config.toml
num_hidden_layers = 8
hidden_size = 448
num_attention_heads = 7
num_key_value_heads = 1
head_dim = 64
intermediate_size = 1216
vocab_size = 4721
hidden_act = "swiglu"
norm = "rmsnorm"
norm_place = "pre"
norm_eps = 1e-05
positions = "rope"
rope_theta = 10000.0
rope_fraction = 1.0
qk_norm = false
attn_scale = 0.125
bias = "none"
tie_word_embeddings = false
parallel_block = false
init = "normal"
init_std_qkv = 0.0375
init_std_o = 0.0375
init_std_up = 0.0375
init_std_down = 0.0
optimizer = "muon"
learning_rate = 0.00206
lr_mult_o = 3.0
beta1 = 0.95
lr_head = 0.005
max_grad_norm = 1.0
warmup_steps = 200
schedule = "wsd"
decay_fraction = 0.869
decay_shape = "pow"
final_lr_fraction = 0.1
batch_tokens = 65536
max_seq_len = 1024
doc_mask = true
train_tokens = 409100000
max_steps = 6243
dataset = "wikipedia_en"
Each number is 128 + 32 x the weight over its row's rms, rounded and kept within 0 to 255. Layers, rows and columns count from 0. Numbers have three digits each. The size before them is the row's rms in percent of the matrix's.

# gate: layer 2 MLP gate, 1216x448, rms 0.101, rows 90-164, columns 0-55
# up: layer 2 MLP up, 1216x448, rms 0.106, rows 90-164, columns 0-55
# down: layer 2 MLP down (transposed), 1216x448, rms 0.1, rows 90-164, columns 0-55
gate90 095:120156112139069133156118092162121118156145145069095154066183064135139129131087141098138118102107121086169109120130129096039121137129134135137170141088103121116112132157
up90 097:142142054075136170191109127136138173162093154118066124116072113113104050166067161135139125133157192152095119133092136118130121105211177164081111181135105120108149172139
down90 098:132139169153120090115119129123114118101130100183096096106170078090106087179158143110143155134150129111148103129151103098104152178139137090097166133112143196100127097209
gate91 107:144146154152064151087115174191122157161099159153126143097096138139116107149154049172178123129060102126120159152158171117169165180128120091072155156070140157127170149103
up91 105:113084117113146154119119098147148114149108128161150070098098130090107104110187123126127153167126140143146163107189138114177086195131103119176177181158128104155109142131
down91 101:180099151100099071140055166134052099175145198131127133115144112109083147134087086132073075134158098152112151139163151070122162131154066125131091162042132169137094103165
gate92 076:146124140098157177149072106100128132166168102112132123127142185134159155147088147152159142155098132155084136134097137191160150081120136074102142114163111160128143119178
up92 070:112143135132159119108128115119141089105189134090121087192103091210098109078145115086084087008151133123167128166147104047114097152161076182110125197144133143112083073102
down92 074:178160130154123129127142165138055135130075101123170084130158106125141131092063066108079132062093144178123139154136138123114181132148105097108141122103131137138122147146
gate93 090:162148082087176126131108111102153072100169129142158144098094120071119129114152154156135132100112090107089100130125175132167093140107150087163172169118107138142128074159
up93 099:100128128147176087155129100188128153128071161112179125092123092134223093194086116135135160077134169107089116051173101108174122132174141090124085140114130136124131113094
down93 095:115118124180124073100112143105138125111092136155128175131158105079100096068120140112166072120135101138070207089123153191139155146114072058116157136187128096167103165117
gate94 116:126123163125095120121092121153105161124161123081130173175126139142062161148069109099189125145134129096100140100154195143097128100071124123070103094171119149108143085131
up94 112:106099112116128109151111145130095131172109038113167112093111156084111158108129147151161159132088179173118101123156133204098186132239215099178143195136149097106112127098
down94 108:131155124146105087131165142149109132108178175071150074122107090105124127133121132118178102115137131130141108113099174119117146144107164169095174191201133096089129150100
gate95 090:120177088132159135099138116157123134130123071086132103113090192119165160093104128112152104184075134079162096143147167107095187110150110121107125128172093163188170149139
up95 093:156122130113149099139112126091139075100116112210090107084149122173112130075102115092125172139160142154165116159188143109086151106118111166152149118197117172147182113108
down95 093:166145075163102140129128139200156154101118159125114095129167165150149114139088150185154146164093166130145057129130116137143129110139134093124158077089159142171137113112
gate96 101:158159101113118092189144117125149149070109059141119127133130098129112137119158119182184115101115143111121111159210155125134106137143143086132145073175140140100147101119
up96 094:144129183141138128119115110114103167076112098171137140118116135071130141116103149186115133093217151095154108128166167171163114135183179151156088180188143175076132112116
down96 108:105084055142121124096124112123207135104090095169187186124112151137141073121184110145133146195087130131144106124121086113151125108110065103135104095051169102104122107130
gate97 119:159126174107123133147129146178150192105121164108147080122111116167142112182091108109088153092130134107167161133169145157197115117122216140091139140156129159061113120130
up97 117:109131097033150089076168096081114179144158122164129194113124115140076125153091119118159159199104165131114101178135108102143063169178101173091049137149127098094194163170
down97 111:078162148099161098096097125092151160119121144102178148133149206173122088114159128108134116141139112140098079134171135152117133119154120128143122139160147146083138134141
gate98 098:116210122162102157168152193124101158123134151064133117112128133107126129109114147046183044063099144164223125072158141110156150135134185132165127122131135131078146175047
up98 097:103139147151091094107146143132160088191082130169181107155118111087133147100142197108123107119087158129115194138128104148118138138124136067111099194187165103080132146152
down98 102:052133151120105130100146132130122139099155121092172114126157123137066155186112093131080141193145119130191079142072112124070089071139168127093130160078107159111137110118
gate99 093:137147070139127115175126151097102112118069157129138145148109151094129186110099100170149098084126122106120167145152120156199142143141143146127147079105112171155112122184
up99 094:118165110158138160094154073128111102147117152111052125154063115155112135115185121222144184184113134111178087160114116088138150122089135118137188132031120203116073176093
down99 098:092140077233125137132102080127169104102030078084120108136038148126147060146122125147096128140136131142092093118142080119129116100103111122143084152129130109119169134121
gate100 118:079166106107138067164097127184147100144146140095126108141098164199076052172118124167166132165152129116137163165077078151106158117106112126133131132110151181173137155159
up100 111:181143193102107121118124087160145101171062210202120152155145112088235123090115140148086138146133127142144124143101091129142148083126093106090164131110128105100099136131
down100 107:159177151121115115135118140136083153140116117098117108137132147152122156125154149157171084132204114139096115077114118150112134106136158146140151104099148203178120153177
gate101 101:142137164132159119122070190151128129101099089115189131103104130151131184112096115155152148147154154201086144114125081068174101143102151130060127167138176175096150156122
up101 097:093124170195151136121137094175065063111135127101113135127132087139173090140095095099106150141133180128098133168116160163143076133082125123131110116171122075110104117148
down101 103:073140156092112108115127173143170139131169099163142110106083117038106101125171122133131117133130155113137111122160076092173167155152131124143135080072132159083106117156
gate102 107:127128094126128179166163115152084129106144086129119162120166175169153087097140131166119113096169114134141140106098146118164146115137136092113082130164130138149113138153
up102 106:093182122118110095139174096175097119120077104119065103087106079105174087061115146122118136141176056116205102103136122126143092118114127088094161126148095136130105126174
down102 105:101162087081131117111144169120093211094139113166060115186117145118157192100151135160130086121184157098127151128186131039105139139184187091179138113140150088141111161087
gate103 096:129152177148092043061150148157095166108161113167108134139145142086097105148128129122114144096143133173104124126124103139089139204177146131138185156160126149114105159099
up103 108:141128115145127096133151174123111118133163148099157143118125081151107132141090178140134088171095084128101132167133128161183154106113117112136155176160115077137106138097
down103 104:100100132135137072120107125121094137155129111117180078131111147072121141146108144132157077093156110104069089131198180110145094099118194063151105101110103137111125080080
gate104 096:143092103102104171184117093073152097159093140152091137129077130134141105134157107139187113100136165127150147146123095140087189151170153088150113159121122149144184181179
up104 092:122171138146102130161091122094140180136138090119176169140112130084120136116105144160032108146162193120145106063098152102146125077124126137102133134124106146048179061126
down104 096:111106150122133127132119115077100119108150096153092132117086146117093134165141078112120101107115061125120163089151130159125159131187092120138136118067135063126151170162
gate105 103:109143134147070177098154136117130168162126138106198089165121128104095108134110061157119118144130167148203151094130104202130133044106155191135184186098077133116133128133
up105 099:128099110149153101055156149136122143142150193136085146116134124145089120137121161097091146139142103059095149154157104143106137162139132195136058093153086131130144147121
down105 103:134106111125132116116107152124216108167172151126087166157103114081173156102106098126160106183183119143077165135184198082123113119075100137093133120107181135109143110162
gate106 094:112133109088147180129129148093135108166106154148194173155106148086111123085137119162102107064130155113075114185126160078133115192132072097137083121206076155119173090076
up106 098:135143108211128144090087154133194150151104134152156177153111137056179084153106124111160177174116085145121150195136123104107157078176101106103125087080109166134157130087
down106 095:086106123147188167133119139049104090152118185119111082095103129039141131136186074190115102113126188169082065174178158151147092165108122073159092159130069091155122104140
gate107 088:162081161125148131092156093140088120130116137118104119083114183164140110110115157131186143142153111111105126104131124093134153111137121134149117130108140115112111102116
up107 087:160090108134118112124057120193205180110100104100138075152115108116157119170150124147126091145185124129145097137139125095138146104151128129131116159097087124151148096128
down107 090:113252051087106136181078090097143079148116123041150154111124108063061142089124109123134123092095089142134109122118143145140083111148094157145161130129108149130145117123
gate108 107:119091064134122156138079135099168134062114121122171111180135144124163086063148101092119065110146147096115098130095134173188066165180066170166145165139098167113127098105
up108 110:125149114076133169212177134142114141102186164127199146143142105198163079138120127108135155099191175118103157177116151093111110161144102165179117147142151194128112134139
down108 097:067098105109130167112102130134180141148141145089155155107130104076187143131111200128123137166155137184122112099137136129146129062150136094125150143154079110148146110126
gate109 092:093174138102075108117159166130123161136129126130146099186134145084097116185186069160152139120088064052135123125120144190084152124144117151071090084151152077137128148155
up109 102:199094102139146136166141118118138126120138122129175104105145149109118139145078160146114095170103189110172156110131137121089096133098168115149082106097100176075110167108
down109 093:119117136159139127151121114091119115123141101156131113107121163070134158083123120142152150166141183156110142107136129142142107130133165120132165156120125124103124111108
gate110 106:143111167119085139175152169137094094091154080109090147083107158120158103173120097151128089171099139027140137142124185160147043175092153123106095082095153035101120177148
up110 100:107104154118109108126113085125174107134094105141126094125144108119154156144157128174162059104132190114138125159148126135124155109106103181143110115095214193088082177071
down110 103:077145191106158134156203122166104066140150161132125067108130155170182106157078091153076089152110129128142082104120109199148081145039098065140121152199115113106160111146
gate111 104:124139092137114160136131180109113195110092119052168189112140156201117155140176138131091100179167125110163087084129188115136152110131134117066174113144112133111088153101
up111 109:117172095136108125110134118148110130126078125103123117067112153173160153172147087135134132161127193117160099133127104135085107130093129100097154112128059178174125127138
down111 106:201142156131117091083117138130082086114125128127116119125022104154117070116099106140146147059155098179089133132132104114131115157104121169115124122125123141150078149143
gate112 123:160124134071115120070091088121120125165086150085082152097097096122118127112096125139060094151129122166159206070130126101080185184165181141126100199115103173101159131171
up112 120:118126094118115103145166117122129066114157124147134080085076140163119118094161116134093075123102170121120101138113094124116127149131097113118111138136107148089185121116
down112 112:097126131146135159157123112080133146119172125163165127096137070160108115115059130129199120088134096180081203132125116086088102124139169081095154208106128074197108091157
gate113 112:155152100179157193117118086079127096114136154138189176123149144157150124128160111146084143060151169137121085098104136181155104169125130143122134184095093177084148153089
up113 104:131151212105118091113104088165080127142153192107129151140194145162103065105130114116115104129133137152121106126107105137200162137120066146121139144137129107096148165078
down113 106:095129153150121136120109106197090148154110162102154184124160134163146163143137135133196143151111181153125132173109104115140118140107106113132129144104188117144109117135
gate114 087:184120174161152162108182160134155078168170186113090111112125185143149097127148128117159082125095164172141136154151124166070136110084083132166189156169122122125088075116
up114 092:138123061104101142125135156160089150152144180091097160158085136192087140161160068123137128052107127118120137183129140129169125139176124110121154103130123125167138151159
down114 082:111162193114138104073156067108200139120150086120114077171173147138196101146092115147108128184133098106139125155161152142099144168084162127139138079187152124092142139152
gate115 085:158134142137138133140140101075168058128127083144123150137128131129087136132114153080130123151103188183129124155134142107171153093133120088115122034114162141091178166137
up115 091:160127173114136103148090149099195133174149137110119222155116165107100094129117128132137056130113095131143118108123159110155109081078078154171074179153143110156065089108
down115 085:090114114206144133196156148145134145124150101132098106147141150144161159146092131106116083147158159157123137159106129124160122082136120105141073147104081136136089093082
gate116 100:180104186164154116123105126123080169076065136111169082151101096073156132142100144141172117116160116117121152191110135141126188138161174104145108139142154093188206130105
up116 099:111194181122086115191161150155162159137130101127117153146114127101080131104139125212100141127104118115098115073148123150161094142136116146088081103099162134089144178181
down116 098:125105068174117138127127146156125112098140140141166146103110131059141149144121181102090134115123105094080148169134137118113147138174125150120118176151079120132131068135
gate117 103:086139118103104097064085188138078151127180102120096182163132085170182178127115161118148100115166110097095107161073117078124161095142147165148169049115154104093139172163
up117 099:068113067119171095123120106167154149116159122161108111155063094140105132146120195071111140094189118075129083105134162125066200121116149090122125130106159154143148151126
down117 101:119131161157129125130072126176108160162121074146050096037144176135121095134060087116122142156140117091101176117083084092096142093191125142098137134127110083179088097131
gate118 098:096116101116122155137140151131142217101111153120142146140114117135163114107118102132116179188106124105127093162180127159147115114159143152087136122118205144152063185078
up118 101:154107128099134152128097066194121131131081082121180121114140148168151155065112125150157144111118134160128124125124110141109073175133088184163212095146124142131139130078
down118 107:145134119069113145099202129076161130156085121154117167120115153120169129109142121090139182119158138151145183113152114110128127109171144174061124159176141067116191156128
gate119 074:165075143135133103098169136156128097129169117131121117102146068126150116099134125104070106152128196140112117108135147124099138173086120102114113115144108106151130124142
up119 078:152148087085149153150154115081072116142133101100093094155103155128155128143115146166165152111145114168153099108125090191130140112118157118139153077124148142112168125148
down119 084:125182101110111104146165132119170142141056146112153137138157114122152118108114087102125158162133087076106143139121101184160170118141104130187145136109192179093111145137
gate120 096:161151063096166163132156135057152132106095105126175138087126090167156179089147116134153124100110129122072131082085086114082082114103191058112092134139068134155151173127
up120 094:164097086115163161134175130117153123130113129117108145148170163197125126121168154127160130107133117132154144171162150074061099096080085130111154091127052044164174131076
down120 091:113144092089146135124092174180159156150115119121133147121124073095167134109171132136108126141143075084088136117125164147144127122126173107113211118084170131120106123096
gate121 103:101186166063108097099105097122199097165142108154149139107126193186163130144143141105133154103137141141110168102085131154137157136126105103143109095124116123200139130160
up121 101:171120148092142104149100172115109117156104171154095175114111117116147072144115156148132155185155105121082173117081068084110211128105111082132092122116191136118203085142
down121 103:113100143163073169106052126063121164151151099100123142187113126113103143174078089128136134131107128103064118123155134060036190142085146113136172070133120099128185215130
gate122 092:125210097097106177125117117121118074085166108085072069092156107127179124175089104110149145151110130127131077093171112120121161136066116136139109192117169139222149077145
up122 095:180146117096090081107102070056086152118184133124114128161167143145084091115115093133136101139133148118169114105130165154130157097109133162145119104123173127156168094097
down122 088:134119117106148162142155088179114100184142056199106123096172108068176141126124128062128129055169189138114117168139105177174091146121145084127143103141161115147137149160
gate123 086:104126079139176142121165121142177118197159133087148148143184099199134152163188067169141129149106092134093131120128110143066170125179074119158140166138134108130127140164
up123 095:123130157153153105112114130120127135111123182072130144093126117127186084121164157108143147153094160048157103160119131105103127157124149155046053170144156184103103131117
down123 081:089151131099101108153110176165163064153162119128182117114148149214072134088120113119069133161135080119123142153104201064082139121078148103135140098129141127146090125126
gate124 085:113134096173093171152105097160111124116117163131132133152103107091097121111098171137125152201153124126124122109121132122152123094138087086085125090118107187170103146164
up124 091:108161141149092106180085169178126229107149121133110099181128159119133143131154095135121118165149125155077141085140136187088099121057105136066083116130175114164131133098
down124 088:107155128106150076171111119132112100144138142152062136048162128125123123134170129156143086103166167099072123112148169171113136132111095114106197164125122109129149116098
gate125 109:173117157074140082114132105047132099107151155086105099168088127182200146134075130112130115131142083159098078148138059100128075109095120116125125166130108136102115146125
up125 101:095131137164156099239135098168098139136096153111169109134144192161135139153142089164116139143135107162115147066082109062121123085066177199107125109102095093075200127174
down125 104:115125126126152143124103178131104117110138204139135092166102126120164123135131102142123092122105193115155121193131060136103141068110062073135070143139091133105100156229
gate126 103:126158182141106136127153125177143106128128123156131058123144117109134195118077118172141103103111136119120083143154155117132103097105156106127139158135177110098084128130
up126 103:121157103139131115100061185110124138135164122064061134116154137143126122166101139186121069132029157173100140122077161117173130134141159149100141080091139109117105166141
down126 101:150105121097183176147151121106130153128112157114153138116129096152137131134108128082092104083196037080105134068154122162091142064165151151072187141151111098147103115175
gate127 106:123062069110083151142142154179138108177080129184101203102113206199085162122138140171151158163177117140101140136158073149130180125118102135123135124131083096131157074116
up127 099:128149062108085157134134157172157141125136127104160146125097126082090105185149144113126135088106135097162161161134097129179154120145151108059139120094205087076142064155
down127 101:092151141104126159103154039095151158054096119111116105208095111127068165133158115144130150137060132118081142147115186085137123031132063103191139147116147186126148129126
gate128 105:179091131101108124074109179141055102081140099113091164187188106102053048101124072077102124166120105138164132135110171166160127082163162106180143131174173137170176077150
up128 105:099193069098147133165131124173116168158109140107071138185122139105151175063109121113146118085178157087149117133180100104061125156113121102124152107122168072130105212092
down128 103:096085105169185102160158149118131102102175127161177135188132112107125071106135123129061059148139145131132113173129101182091113126105159149096072089111130151137116157169
gate129 106:104091049114122097118108153176170098169120114091123151163110102205140122095154150154105163076134077112072110133142181135129094115166150155142138144067128174125119111158
up129 107:174123068102131139105162142166139078140133102107184095138110164144150146182060167083199129136067084221127179142107181117214121178096139129114115136125103166147082112077
down129 101:122164110044228157131162123144119113138113158109172112141121127143089138140117159098111139039163129146074105112111103104117116065082146179149149175102081108121127135155
gate130 101:168184096139126147185122104133102154097151135109131087184048159152134150125099059136102119129095122170099129123119113131158110089087113129113114087091091146141083136097
up130 103:104093094126162214159112142114104094121114105157130121140136125088077098164111129117064148180139070119196140125108108155043082145067078138178178160107176108107183162138
down130 100:099132064111128168138152154138184162128137125105121157111096131138157158124136193104079132115094169102113153106141129099118151152146152167128097105095095088106137142134
gate131 093:135108122070107083115146098204132098117123112118165148162108091156148137175187120111073111119155143129075091066094169141139143167130123145128134175157144169124088130100
up131 101:151105132127133124097100122182159109112136127121082126143107144178122189096152153129142108109135100147113071125184140132141148167146080077176132181137166166114107142131
down131 102:112150158148166144075137087134068139132145186115147124127131133113122163120130115118154111127134179124114150091116138050139138082072150134106122108110091053156070112129
gate132 099:106048071104127149119181141175129087134128042129100078153116180144169135128126068171140090125154087163145107098202115138105125172166113210115124092110125169089107132164
up132 098:148121125080118065130096079139083171142112132124130120086113073126074149077119145170097124128100148100101139169106124116159071134137179175102159201113172120190130098095
down132 104:146165187153056121090164110143133120158153154119106101141090096162084157160108150134146118148161142121162164146157138159145179142160143191124147151080133121086167141145
gate133 112:127130134098135125084136079144135158120162063090112127122170107115166093073169168132142085085135166156128074121106121140207173161157155122152091087118112127100136149120
up133 108:099095088149148166125116120115103094154151136121143127117149061127122143119128101152145192144135101114130146135109183081086069127128073074100169116161098160123110233127
down133 111:120112108147137076089125157128150184111114136112173121090120137091085179156128092128037184119156084151159121138151172133093146159098134122121124166069092161152107124136
gate134 096:116166165152121188157145138163196160089123165148130133134118116188130153197113145088161143165116111141142155155180165118129113162042138144079099128125166087104137132139
up134 096:161115135089111106099137083162156061137107109135158063099147113165142182118097139131074103042100170143109145099156097083112126125130091092147056100145050138103154144107
down134 092:116106152178145141154113134127114144028151105115096078140094159065157125154129106131079098144160166107126108165123168129173135136178209135135108080093092133130104158144
gate135 107:160082157086122126175161113151097079148151154171151168179083164154121146157137111170161111128140105182117141172156059085157134098100080079089113185094156102139099123120
up135 105:136162114087160137140137183124121154104170179171117106141095140040135070148182134115062139125168120150129178158181125092150104153110152140141133129184143152156135143162
down135 106:136130172090089068172150109077147101143112082108056112121129141056128183050144108108096152133177116140105114099121102105109084155135102108127120090079149171107142128111
gate136 094:148128122100146202131148137126147164070142098050129119104049089161126155153096096103131147111147139186084080156095143117141125137188077123127127109117111109197114131154
up136 091:112166117067147140122139142172121120063173136164113113180094164151165108104180114165110119108112090156106140145141121145181084162071032141146161118122130121170120102167
down136 103:169132101153082091113090031182114140149113161149117137102098111131187148139102105162144115230166108104121060109117138156126078148181149113046150123112106072157118132149
gate137 101:147105146156184130139193177074134150177062125150080141150099193182090154127133181099172166124160155073138130188151120095096138137100154089121150139178101135121150148107
up137 101:139117100146086089120174127121157128146084066139124178102154129166132106150111108108110136077131115139150125102151114113059160143102080138124112076122170094158161129066
down137 098:083169125127150086100127123160091142128135151131154187142116083107180132133111063131147122149105051165138103142131143121143148055103072165137153117131157151157140128143
gate138 108:170083129174155111101156062160158131136180124163157126145128129141145133164108099096111172126141124155176079100136133090090149136120135108137119144143075101149105118019
up138 108:151176144150183123136167113076149132101138096151123134153109146112190125111085118165115141142154120124119159155153151092094108151127119105139086187098132125204146087128
down138 108:114098156072182135134159127123114157102062086170126134124221155056165151102113112093124113156138135141141111167143155081137087104145140181119136139081160109148191163108
gate139 107:159170153122112079092136131105109173148171104136214151119130086140150153101122088128101154118182104226143118126131112154108108155155129089120103161152170102110127104157
up139 099:145105061142142148151085176134095142147072172137099132112100161162145129165111107093107109159154179093124112128101141139170100171103120136107142130086069178155188128153
down139 107:081115172060165111097118112123148106151126069105160158123138153141182109173109035125191199093136121138090167151055111142130157122154040149122138048112155129156174147221
gate140 098:186210114079084166142095113125101170115128094147183159101154143062113061170170119145171185135100135090154102135135077109162110153162098162092106153119135137116151125110
up140 091:149135121155142133114145115138135111101108087104140161090093112084157090127133108186108175152133148105135099136170155121106126148190115158196098162125115156165116160212
down140 094:143173144191086151108061145130083139116133171045083121145067174118099123145131103141143161097159180128090156122136197133130141104102105122090164102080069126090149138074
gate141 107:099134159116076083061142167094142100093161107139126157160078107135097190152124171089087065133063102166122155064182124120137179135175126096126154106116090067133109152160
up141 105:164167111107135126056140103101134150157127144131118106150136164091140132116138143153116133130105148181086164103138100097125149111163105103105122099105064144112147201155
down141 109:178109170151123185129125123120170114145109156155128104142132182187125164094150156139099120094120156162146162125148100089170205144157090127102115129137108101150138164097
gate142 086:100128151077115105120158131119088128173169112142090159158109144152096132111127088162145098091084141105122116112132112134148123163136106121111114147109123126102053076152
up142 089:112125140165147091089095195200105088169123120167164176184153112072089115109093143194130118123102139132077082126133083122145211160137139131108128119147144126168170100114
down142 083:135105164216135202144124127121105112125135148101135124120152064125159110113158140122103158124123176101141053120129114124115183116124112073080071165102076140121156123140
gate143 060:131102177115084111142135123106134126147118104109110145118134134104133179118090098161154085105131156166117177055208148132104097163128134142140174098125126128106162231124
up143 062:122147110062154130107122144072170123136131162093175131113077132101118122076124133115131183188082144181114145098142112099171117112152064137103111102130160127111110159069
down143 058:172069126149075149098211137100117134159157119192153143175116178124189116179157145095179141135163145163059134151131156150130120110155101127149164123115123143082121162120
gate144 095:108111129171161124169123102187118164142142144149145156255177125178123127125111133071135134149177129172107141100093114147088159098127138116139106110109130136174168175112
up144 100:132153062118095141157136131123120103175168106142130096098100120089127153126138093175194110136123136151104150136123096077098171106128154117114160109128172177149146127115
down144 096:140097147149141156155188171090163115070100085143097125105129181135143171135137196118146112071087163102152119084156073150196125125113177109100181126148122148147133144047
gate145 096:161110162106100084083192132074140129089162138120107136098141131137067116134172113123151095108179196133096083102147130097135130064179127110195168173103107202093130143078
up145 092:096111148115106146067155098155104125123111114107133148180105065196097101152161147098132222119126085084170159112147098120106148117081073122097103164119103074111158087133
down145 097:152154125145168133138182139162092182200168118149090125074157112064101150157121123128112126106190134158168105135172128137097121116143087095128119153115111099121145137169
gate146 109:148161094148102058141121134080129135119120157117121108079058194148147136143109095141151138128113141167095068156109157114111121092152156117126156097114111175155102172122
up146 105:204175152199134125118136147091119179086062169086124127111079201175146078092156108174146169134088153074152095170112121101133089064154061130067108188067128129116150168096
down146 112:109137138150160128191068120161061168175112111116135156145081139064160125081096113156179224148077132104144117132125171144134106096135118089169161125117103099180114136073
gate147 108:097111174134141179092145119117130163133103048143125140151074080157146176139115142107093073157143108138110141123153116196170083123188135160147142158150128120115098124150
up147 109:096143188174157137114152135141138162116122093069154188167169084163115078126165148140106113172087101183065180098117169158146121118147123093182124136128123169129146131129
down147 107:157126081132124147130110110112151146053105170074091154153097116098125110165163107137212143096126150151113111123111081179167108098150080112118127176117131154106161152096
gate148 102:137114124106028143115157140076090145127056145113110150155115130083086120106096134142152169043155150182198211153171143141098164131178127134092130115099114094133144154156
up148 105:096132174081175128136184170119068156041120160076111147130073153094195092120232111074098175171144157079124139118137136142179108137105149148076140117079135152169145143098
down148 110:180087163172155103118137146088116061168102111145119166078150111130126094112127090085103085120170073065152150168118149123183107132143171160162185097159152162122165109133
gate149 099:117099144134171101088119176107177101080111165144155137131088163097169116175125137182167152119107116123118054188128141157170114100161155134107170158171153128088137132109
up149 102:181113149167070070089140106154181150193120072090113107102126085075109184100118175122164136141159138110100158107125067189133092117134150148096074140125087113091138107141
down149 101:098114065124200121109109129171071092063153175137122135125087215072144162097175164150205146155138122092205115115121167097089143124158139104135121154111092190136120131131
gate150 098:173138096110073199119177179094141172137159145079146112168154076119142098138109121152106154132118126143103120134071111124130143184182118161136067111113125109080080066161
up150 107:075072144089119181161129125157130121135128158190122137133110132131146126152135160116121106147134143064102161096141101118157123070124173103105156099104085098115161177110
down150 109:092119179089126123124168137086122171104093173092120161171114192216105166174111096145144133207165076113121038103148165110105139132135111155126054108034122044130175152108
gate151 108:113137104139104061185157141130087101142125133153151101192209101076124099131110129147170126105144147115097108096167152071169169162098203129133160124126129129136108149126
up151 106:141153118119149205112167159093139087178132150112127152168109085100083130131115116146137172135145160133124089100126149108110059169132140102081077095186172126122189108138
down151 109:092169151100145176117107125126134081169116109160130103105199074117155145112179151173119068130108136159123117125117104106140144131141116171106112178104091168046134117159
gate152 102:099130161157151102110132118121092120125054120150191095105158144165110161169131142131163162126146092146101108144155148159141136099150122086161122122158155135150138102131
up152 103:123098173132088126109134135139117115162146197098121083125169082141115154135211097079163127070129122109074188143139137128122054139144088112169141138154179152103110082109
down152 103:118133163078195128092120092157144167124141220187157183109114149091184135151120102174147158145168084095149069120104148115150108187120134112134138137077109130096207095098
gate153 103:100148135179094089169143105105095127171134139089128151120145140147063140105106191142134172152145129102112126165087103082178143111107178127125105117134129134089136194146
up153 102:120163113144129087149114084133210186173112133111124140127119159087080142123119143166164168089120135102136146151159098115131095127092155148152136129156087084113102159123
down153 103:112176130059094135119162160117095126081126154133239093064140099158174165085188090150132162168154158077096145112153132133112087203129135129103109148111161113101106088147
gate154 092:079179122073124153134155156088124181100146093115137128171137148104095183124148059192088134091097114104108059144135173117139110127149120108143138131141158083120126144130
up154 100:136099184166170147108125103189097177192077124206129117193099123115116084119093198070153135123164150071103094130147184108119110117131146108178112111129170156148149172110
down154 096:126119129125106086160103131122187135133150172157146157169148130134120183162177158157118169181149149130137132087120135161134138197106162108148118139102081112120105153175
gate155 105:159134072173145113137141135122090179091119126184124177107071119142099151120155120099195105134123121161177162120161116148085123125117094097112111056145138151137088115129
up155 109:101138141162095104178144121160162195116086126200113147133155153192168103154091143152142103134121089140156049074202115179161125173200106126107139181142129118108128137084
down155 106:135080083156088107112141172139165167107129154121115143172102148089163132123160187126129135098110139164116103106081087102139107122128090136106145179088126094173151081114
gate156 092:129117142161126140134156138162150117107121114105187075107134128129184130077140101167123120135085160120134136128090132121153129188101158130189130139140078152107112156178
up156 099:102175142164184087092149139166110121158147106118150107118145176097194102113110103126204133111102152140123155165131106133121167168152146145131188106100115099153094142149
down156 094:097098111134142120125171126095083090184172054143096127082189097101126121148148152143095111135166112156151091142162183121102129080134137129169175109114108136114125125140
gate157 100:148127155147100165155133134120135125141133120116123075168117132119151155120125137065192085078124080135133151112148160132117219081130106080170105165138086146159114098137
up157 098:129156099172064151084129132126081094086117147135104102063115143128143105094092141136176137144131126107143109099178114053150068130124132171122154104099113205142149090146
down157 099:064152149070169124185091154151113120090132118145110128112141109098121110190123147147161131136145109122151121198129062147148118150134176176188070173184109117130114109096
gate158 081:095077144153129168118068117115143092095164108171138074124093121184130158159087118076126140179123078104110184074129191104115137169109115136105116115144137160117155184104
up158 079:183142142192167095125150123097102157149112141118052131139146112151184104099171143145101136082122145128173139152123099143115123160123119133110149085108158110127128168167
down158 085:146155140103104151105101192110143127089162139147022126155097171075119120143145161155127153129094143106153119126149109170148125152128116160103079143111082119134125182131
gate159 102:164124111172106167054127098113132115087130119143115176114160111109077170096152094182122141147116140087118098149132136109101097128126123152157131032153122097135098162120
up159 098:135023102103139164136163177138104128138073138160105175080155034083086147147121109130103078094106167133153085145176076110148078093076149140131098130116175140168190131167
down159 100:161102074100130130168155120096138167130165094112113117138118168156115112158108093111162105135152094115080144149193122106139182179117113114068141093104079128067140098144
gate160 081:176133149088088063147119140129157173072114084135098146104115108160172136080140149139106098099168164194146104105124100134078091147131114174107132134075147141120102067131
up160 084:110111112094088082109106108109101114092080117121128120120109170091173122121139153025188103131155115130098116153107148163185102141127079110119170138101102065151175124107
down160 083:151134098116163175116142118071184145114105134148146130133090111095191148146107134162123114134103137143174179113158132165103066130127128100140065122115143152143157088182
gate161 103:151134125153111173133114122149083148131076180175171097143101169077155102101130191164110121086128133067115134081146113144100136090120181117186176124070128120103082179156
up161 101:104131181159105146156141090092140129146134147157149143124129114172209221163139078133118116103111156151105096118186184165137147183137106105114135039122132119086132155130
down161 103:157114154116125167090084124175144070122083115161092112181082165098143110083113108150063115193109144121105143202093108079096093146073150147172159139084109151154126076119
gate162 106:121150153101144158125159143114157164135114105139141174109192169166126111150126148119164122137207117180141110146097166046136117127146173129091143126147179154087122155136
up162 101:133084123172097151046181081080156083161108162091189147149167125142152095174116140108157111148093102139122206122104131144127098132129206120106112166116158095027093073111
down162 099:127100131155102174122175135149139182173218195077114148104172159149142164216144137118150175114183176145199145115153145081111093141085151121141088151120103172096103110146
gate163 103:163105097116126110148091151140126093103161075080134109087099104124082131084058095112104100142094101126129130105168112141161132067145115197185089073130126100105098137083
up163 105:122114160119095062117080134143147157128100146106118126103122123160140088112165091153078111114074104167136134131096114104082079161076068079109108146152120144086144162110
down163 098:093138120095146122123144151164063060109142144116131109091139103093151111068132102105099070164142132122171191167140112128157156137089176106120155133145128082184124092111
gate164 102:193132147152168118143142141080157145129107145130163153132185177116092160155146083126151116152127153099138200098196098156054129093138192102158160156150169124144131169183
up164 101:115129093085092182063150157163141061168071116128146153166184102135109123134151115115095122165134141165135200103096127135104138172136135154151113119100159114068136114224
down164 106:083065102090152072130118118096110111130173109131209152145157169147105141176123158122158144141132180152124103157106167178131097095100125112117111056112116072097105139109